config.toml
n_layer = 8
n_head = 3
d_mlp = 192
activation = "swiglu"
norm_place = "pre"
rope_fraction = 1.0
parallel_block = false
lr_mult_down = 3.0
lr_head = 0.0136
train_tokens = 158300000
Each number is 500 + 40 x the weight over its row's rms, rounded and kept within 0 to 999. Layers, rows and columns count from 0. Numbers have three digits each. The size before them is the row's rms in percent of the matrix's.

# down: layer 2 MLP down (transposed), 192x96, rms 0.485, rows 146-167, columns 0-95
# gate: layer 2 MLP gate, 192x96, rms 0.185, rows 147-167, columns 0-95
# up: layer 2 MLP up, 192x96, rms 0.178, rows 147-167, columns 0-95
down146 094:502527436493460414483509527496534595459518468453531462500512507532503450464490532539511423572473515492550571470498495465497532494512484490451457446435523410530459602528488516513485468537547558510535523483556512550523491459511428520470460455449524530533568526486465526514517495441569572488
gate147 098:517552579494512476557501473557587460615486539499493500501493470517483493516473495520512549444488523460552532526569474491562568495521517430469490555498493379517484509449487524541595479577458504489539486512491579503500517502466497416474484458523513521489557510543457503466540545510481471545
up147 110:474443493557481494511530504449621464521512493455549477482466563527470513486412441518569456523451475439518565456515517499559516501534475503484511523527490417488560599445444562464497536460545514523515504543504482467559496540476537549549508570469464496543535468509514548509501434490517513543
down147 103:519466464578452518537555466557535553590468458546455548524543488508477600571539460539511486486468498525482494550494509526468493481476467454455528469539523501455552492440474549476527494541519494541462512485446418544508460587517462494494549429479458558433505491520509522470518516442442565521
gate148 094:525505535491468517515492486493557461483536539478449494488463452464534431435536567563527493458546502487530552483469482500579461453474489530411546468494507537528523535524581496544528532489579482506506480508559453558525434437550471447421554480418553484491451463499443499556523489480479503439
up148 093:438553551489456551563508480529505506530507509522429503480452467528545470477534462495516556468528474407515509466511461514465434401468480482506500486554479482530526482519428535525508527495409487554415513540594432515535487458568487467533530469539517474463442545550462517531515456472539463456
down148 098:451480602526427571516499486497482543545496465493547523493471523468479442534585471425456499531524505639503546510498539584499531459489484582517441483480561470493470459517472524484525477512411471448521510477472456529530515514544555493531488472530499563473547528497508481493485529525499444445
gate149 096:538558534576493466486541502523479461552559500446572539481484494491514537481500567533572424538471473479497526478544558541516466506445522448553576474517514538458509519519509447489558423529500542498489452510575457465485486472451456501514438498521520584482505469551460443605522491556477509482
up149 098:522508499528498482507527574580518470503481415467469510489413505503545509582415478478487474484421515475520510520433531467438513523506488542444497402546506497460513568515520559478562488474504509522599462504555512444458538469583493491581514519514517537537560495483550461514478544520503519499
down149 100:456542472540452507533464482538513507476517556598582439464506484554506482470507509442491458589584506480489438473489517578487470441507533447499483531493490449512554473425535417511489487527435503465517515516519456558531470444515530437458550478468471554447519493504478444501569470498466513449
gate150 099:540461532522537582557481489510554565524487490577531528487494524450454530508557518526538452599511480515559439575476524496449518563533492498512531517518448477527493556537506435432561525538529461549486519502533535474530497516494465426457481514470496438454522556492581554493544505470524505585
up150 104:584521500482424563504483497493463481430497447476494486437449571520529515511486501519427469427458463484488502468425429497505537492461441547483534476522490572553558456448556449491459522478435551505475529442469514557444549485535491529439441512495439475541520499439453484538469536462512508502
down150 104:482521493456456555449472523522458493472570460496466468547507521489564468487459530468507470543536461509470510455447381560520500460514479580471510455518581454497500409536448467442503532513481557494515523463554459468425497492460540499480500560448446483520545545455495454557465452431495492512
gate151 095:506522503457488442507493513525507552551521486512492470515533462573442579517530562553482548481518510442429481473536469487539512476446502570501557538495457451480498427476482504441443529493450414480530460484489535530518497488435518616467480436453553507525431529513553568501526545482480438482
up151 106:524494480443480415489538529544509489565489553455474503582557503554499562488535557556433555491483480485537463466412524538555526535526490516506488501482522531499411463469513492510507507544389545538555507472505573539559455554505496444527522503528429541469511517506547481523448497468549466469
down151 100:445441530441507482526545507486555644464455498463471463528538517541498440537534504548452502473496504522554478487513534490454436507470506477432493495450415423542524523477536506484499464432521453460497603454523452519537457441523487564486481495455528548504529491507458541487447534486449505486
gate152 103:526554504441465445410526484526431440461474474494537514541514481491545495570515439555467514519557572510510520501501491524503443482487451501493532521475574518471481466416488569561576498438543527482428529480506474475466492546453520449465482464485474467570416574466463463499520481511523534551
up152 106:525437504495540494611423512465525474465492513532554469532476558532430469521525522452519510552410513475536511533545499448530522495508525547522591472563540521514509505460498477554499460489457482466461531458491509535524434402537424479494503521527538497477516502592554512464569564516487521466
down152 098:483481466445523507509418603495451458513491488571407522525442504536525516495470525552484493490464502530433514535544455526467501476519473453530509506563492467543548473475394493515509525475546432477485453509450478480572518497450481531449552498543477534419535478477519420539542500500524416464
gate153 099:499524470482546470509544470579432528454531523481537451505519553510489527471508486459475577437479483504484518520444517560448451485502433427488587468494464486453485454481483471492563513464463481519538518431528534455453482564449549486546444523519523550537521466536617490555540513534498505578
up153 092:463468510472505522481512427432494562472561501482484474441610511550513502488488464491513459494465450565517440559543482517495529499475448406485478463474509436446514458540494538457573479511563510435574515520493460460543502536530500473506576462508458583506496508539454498548574517494539516547
down153 096:565423439530481538458463566517462526515477440455518458456497467514483478484517531525540499471558509525450517490537466498508422469517463519500500500617521500522504439492559461598497441518460516503407516517479444499499515479510476523482504511509536402511471526472585474508404482509522423477
gate154 092:487598523499442477532452489570552478563545547494551510523490507492507549519490489492505565521593454478443531480465511528478516479513517478529443589473561533558516453501534565523510565465466531479509490549458536392519526592542416497499514458510525451535502518541503488522476465450536482494
up154 106:560525483450550470508445495487524504565491577514509550482507454530511486545557484601566454398492491457485517496439484512534584438561515493469522460473436507510519507515500465577512486486494512508503557537521466524493542479498528443542491443529477535542427575505486539501436461478497432429
down154 109:458526501542525519482476575492491548519538493453511506464503473527531492418555486422576611511540517535476522472460513446522555515509482407545508529538466484430421553493502507542435468507516545406522525441472454482436518538430511474473442533548462549525508528517487504516458480501465480520
gate155 100:534511521493461484525403506498470440492545488438527571515506527463570492526518570503457437471443498538530580481563472471539541515490520520574534517501564548576435529484531555411460463579534499534485485565529471479469477485448502477438477499490537494514492513476464504498515411508565468503
up155 094:445469480406528545497503557506453544500479434507570488554484570499464491533574541458543455520489480541506557450589460481465515458464495566502530502486473571561483488475551416461531516475506528562501491512456492521496523529445499532518522488553401446489506519460448463501471490433456475544
down155 096:509503512544550512490538447549517562450507469505506502481559531540504495490537429547505474469511457534505541524510505463560491490495504506561535495505470546469482444464526548444601487516432574492450491487424450470494585447492489449530593467545551402513522518491469552471493536574524540452
gate156 099:476548499531481486496459473530503489525537524551513494472470437536486516480441483461442597530547473471498524540525438582420530452483461399541530585450496531539505475492442514459474461474532451498478434490481506505529500470511546439508487504534523576474556561501455577537536513479589485516
up156 097:482468465504512505509567534514492435534526486555455454484565445489545511523545461468510530489479487449564456481489492425496477514506492529464418488536526470501453484479513526472535425442448510453569498460531501530519434511577532404486506400594535518485450509518553537471567487452487449503
down156 101:558497498602556449477460536561546460528535532543526528481512480481417558473463533511445482515500514471506510428522482419523533533524526480522565486498492504483516454570537504492470555543520461499539491505525535432530383519475536426552431535525477494503500518476505498434498536413485532553
gate157 101:476541512512409566526439543519506487505482440534513462475489523539459544478564505549472523550490552466485464460504458533548434510503470507463518483474508431447460528502475518395515509571526468520475508448459444512423551458412511520396490489547447519473489537509507509461469437476466500564
up157 099:583497427504520590509500533501541493557514475500438518436523471489501536553510461539415448498572526518506474506549526492453414516481474494442505559505466397499456474444538545497550570464491534510503452560521519488511570469549499507519492460512463558432495486500485521467501522439518419517
down157 100:503497501485549521451450538537507519469505548514503508492528486492540450580512504460550408472522552508475515515559471508447445445532553499464501555508586555561553452450472439470509440487460420555489568535541499545513549506518500527503503413464533539521494553521559480505484541459591531527
gate158 107:498439501429506475503509514415535461449519512524530499563515510575534440486540473495550462477512509476457508596502541534525538468542458445495521478528561507496494473454474480475575579505493448546506467458493538542429446496499438470466514489572456551536504543467521461546420527445476587509
up158 097:502458484477563499536414477543592498532558526422531513519525566508526526499457497539480438447516530530438516503570539533554509500491582520469450484476524513427534534540499522417508415506495464495504499519540499490505445558416464497525517530502434469557483500520584506489547484490573526516
down158 102:519474533545527498508440554557456469524486501523452539495494501587513505530482510569549515537488466489461529577505512482507502500465534518472502502462525489529475455500477456397466481523544539557497422513456599482441471464521428555532505484532472465447425597482473458511479594501518529557
gate159 096:473477455524462426485454543517489522485517495438493493467487531522460562482461491551459435547475475525589454437514486520494503527505483556497429440508566447477454540483500526516474421409478473545482519564446440512462499500559484356508496523454485553487512493447529488545496507480490529463
up159 092:457490500534504503564533421550589464411509503485478536534526512443557436556500562485482563483539512428525408518446533441444507540475496452476495473479537544511546541506517490508478487514587547485507530470476483461432532492498440461516451520402477514492486461511432501494481513537451459476
down159 096:450486440474447485469464565532510491549490558450506520463489427568488485495453486473490494517529448496498484486587419509525501544541499490566558434540483427460474456535418468554540469481447554501525491495469488511514486481517452437463620488569474490467419504466525505498483490525563496502
gate160 102:516517520427453429462500585526528490491522457527497484453484528489472533562446440506479511479475463466528529494555432513468568456445509505425512515437488498466452491534529522530542588442541478562527463528521473460467454497500474498584488545467406485486468485525474460426576532525443466500
up160 106:518535486432480495498554537517563435525501409470534571492554456520549592538455467483487510558488473570577516553576529538468481525528561524470447532491524472505540499488492527525495446531464501561493477528462558576506494532508520549507493443521524461554590475456546558467514536477531491485
down160 107:489462554514465466449608506508465510536536530501575542470477498436526577537538511507550556517522489578540473519444476490540512542486570508393553542506508488517496487472462517551378469527499436499502460510461434564530528489564462551517482503480540479491495507504547506570468487505465502498
gate161 101:502463491478507590479450525458525486482491510550482475532528522427502584487498493543491491462497534552476512421556468524527533513577477521506472552471513509476574460528533467456465436596584502486467472522491566568477496472511493518509440519459510503532431515421502553554434521568518522434
up161 103:550508478510571440494475499500495493458456452492498475518459537517482477456488412411491530558413513431556524516483524486560485474489510528401480545478545498513520496512541552554526541450488540500514470452474501483576510513467526430403487579582491442521576475450502500530503521493519471475
down161 105:454477451482478484521511503454505455522528485428500462450597492433498499462458438463501546487481510461510491493545462505527519459584540474494550463432468456577545486496532515564457531542573527465457440464501480447504576526490462465429491476499506464561577463463544470524463534464559496555
gate162 095:497485485456518534557565485579455499526501529494485518561561485601427458455485411529574545528501431481527456477490501494511511476557515487528439484484503531586470567484543563562495558519463476535517516421500518463469439517427500428530503496505517532556535468507517534495491507445491462528
up162 095:527538385518479500563465520492443516472542518570481527489557479510441497519512526473459499574492509518504534491457460543475434507466504557558490508535491490435536537525441415507545506525528458447534501558505495520508417546478450600534491468465498583574506461473499548442500464483465482535
down162 102:547437489491468443498540493519484521469515413492472494520511496455468477553509556540465469459536508417495485544522458476485526519482551496560492500510493463508471445541515478518467471484439578486463464486597603441493571400487468525492445519546507420499459428417468464476474515491517486513
gate163 115:513502494519466465540581513509471454459523506587494513587462519459489491431474555552459537498576515484427495492515489499528442476500474468501498512462488571482523548445473455540473535516494465522576441528525477564435554493444531516539492470611547453532460476457452476497528480510544426535
up163 098:513457612483473516489591476569502500522485463463557559494465461482512448491505517481403519539504499488460553514557469581461575484456497577487500490528433527478540511528453443534531479548497511501498469553538451527502498506544522467569473445420529504415551514460490466534466508515495464532
down163 101:518463530494504526529423468505511537476478498512544476420620489495473412455522514464529475513533509466496509464537480527488513458445520538512468546453471573536505509464520488478516495509477567533465555521490493402439523523550450488487443500421481493410542496529550401507504526505416456519
gate164 106:485485521518529524465466514504551503487522482540520505492522597433489507479481556446503589517508505489457515470475537450593520505523513514527519521548526528543489518510573617485451571447467464445495531566586523472483565518456499510505504540463502561502486506500506437418534506487603501454
up164 098:531458509549459454479526522552510510462469537489537580468594488443466454559461521465502491577449547528465536497510469521501523501528540465513512509407523480475519447495463484458566480526522483501484613467475602459538586481537565534484492527576482488524485463549499484504439476531487542495
down164 101:589505436474508486537440515485555551489453489473489529491476448543514524454587522484459437467472460545514453525459434580482449500460478519536471573467507462478492605520525482483469469531524502547494541473477459474433465426529466460512498499543477526406530546572506437477487549498495484523
gate165 103:494503524580503462522492490439510459538453458562527494466539444491512491483490506452509471587506437470532474463518433516480502528370547550501530507551513514496508451488518574532441498491508500530514491495441462571458498468522445476451512530479481452438578489440555569506531517513475428571
up165 098:555513440498528483486507468523514522532442539455555463494518496526480504488443496528591530466457538400517461457521468549434528490568463458478372467516494518469489454522513516482467499487449506518508521540503499566549483510409499527476430451570576472463531454502559507521522438489498528448
down165 102:528513527563502469475544468545578470484464540505571433552522511555448526464525517571472526469469537434471493502454463440511567507467568517588502465440504492557483566492547443396500496461518522525503468516498511499528478537495481544444537503503540526429471421544510539496500505503505422545
gate166 106:441485545544403533552499537487497465481502546538563478467448450474515431469522566559494493487464561504431504499536462519518414467458500504483496485523550505500427492503497504428506491593479457486524508448506471502415562419479489525503484512467508430419467522536464517461432492505474551534
up166 103:425487463494517510511464482475506516463514485510536530544401536529465557490499524538500545556462550531539458505501480492499514453537423506508469473518503459511524631447460499493525490377499475520495452537519513493554536528470584468526487438574501516534512450513434533450547456477518479580
down166 105:427451486459569494536403476480523429538501459469455506465461437502517541470402517418455497505483497478531548554513530521543445494515484533524443432573492513503475497497520568583433441469522547514514465477498536541523521485506503462450483448524451522509521547500456469468449579539498510480
gate167 094:507488463414470509483528579509426518493565473495526458530535442504468492488502505510600451439469463458445462436528493415480503493539477465508470507503518478521516501436485492542520489584543510434414512469522505458481494447484573498565505489470538546543538439499479546448536461497538515410
up167 096:510503459479457469423497519497435565506509458503490526484373480520597492459488504458521454504563520549486546593546447503480552544510549537558484497454481453509532457475542483497519540490497515470478522516511431504486491555500519535526456542447523529551505410478522594503512453472484444448
down167 099:463427517528577495511505525594528523441529543566464497526508497452524426477453503508448441423494479488457512500493524471463578482496539570451521513421512514466516535531565513513541560516539463433539510469484497470557500429485505511456551500520464517543452421475460463513492560553449468469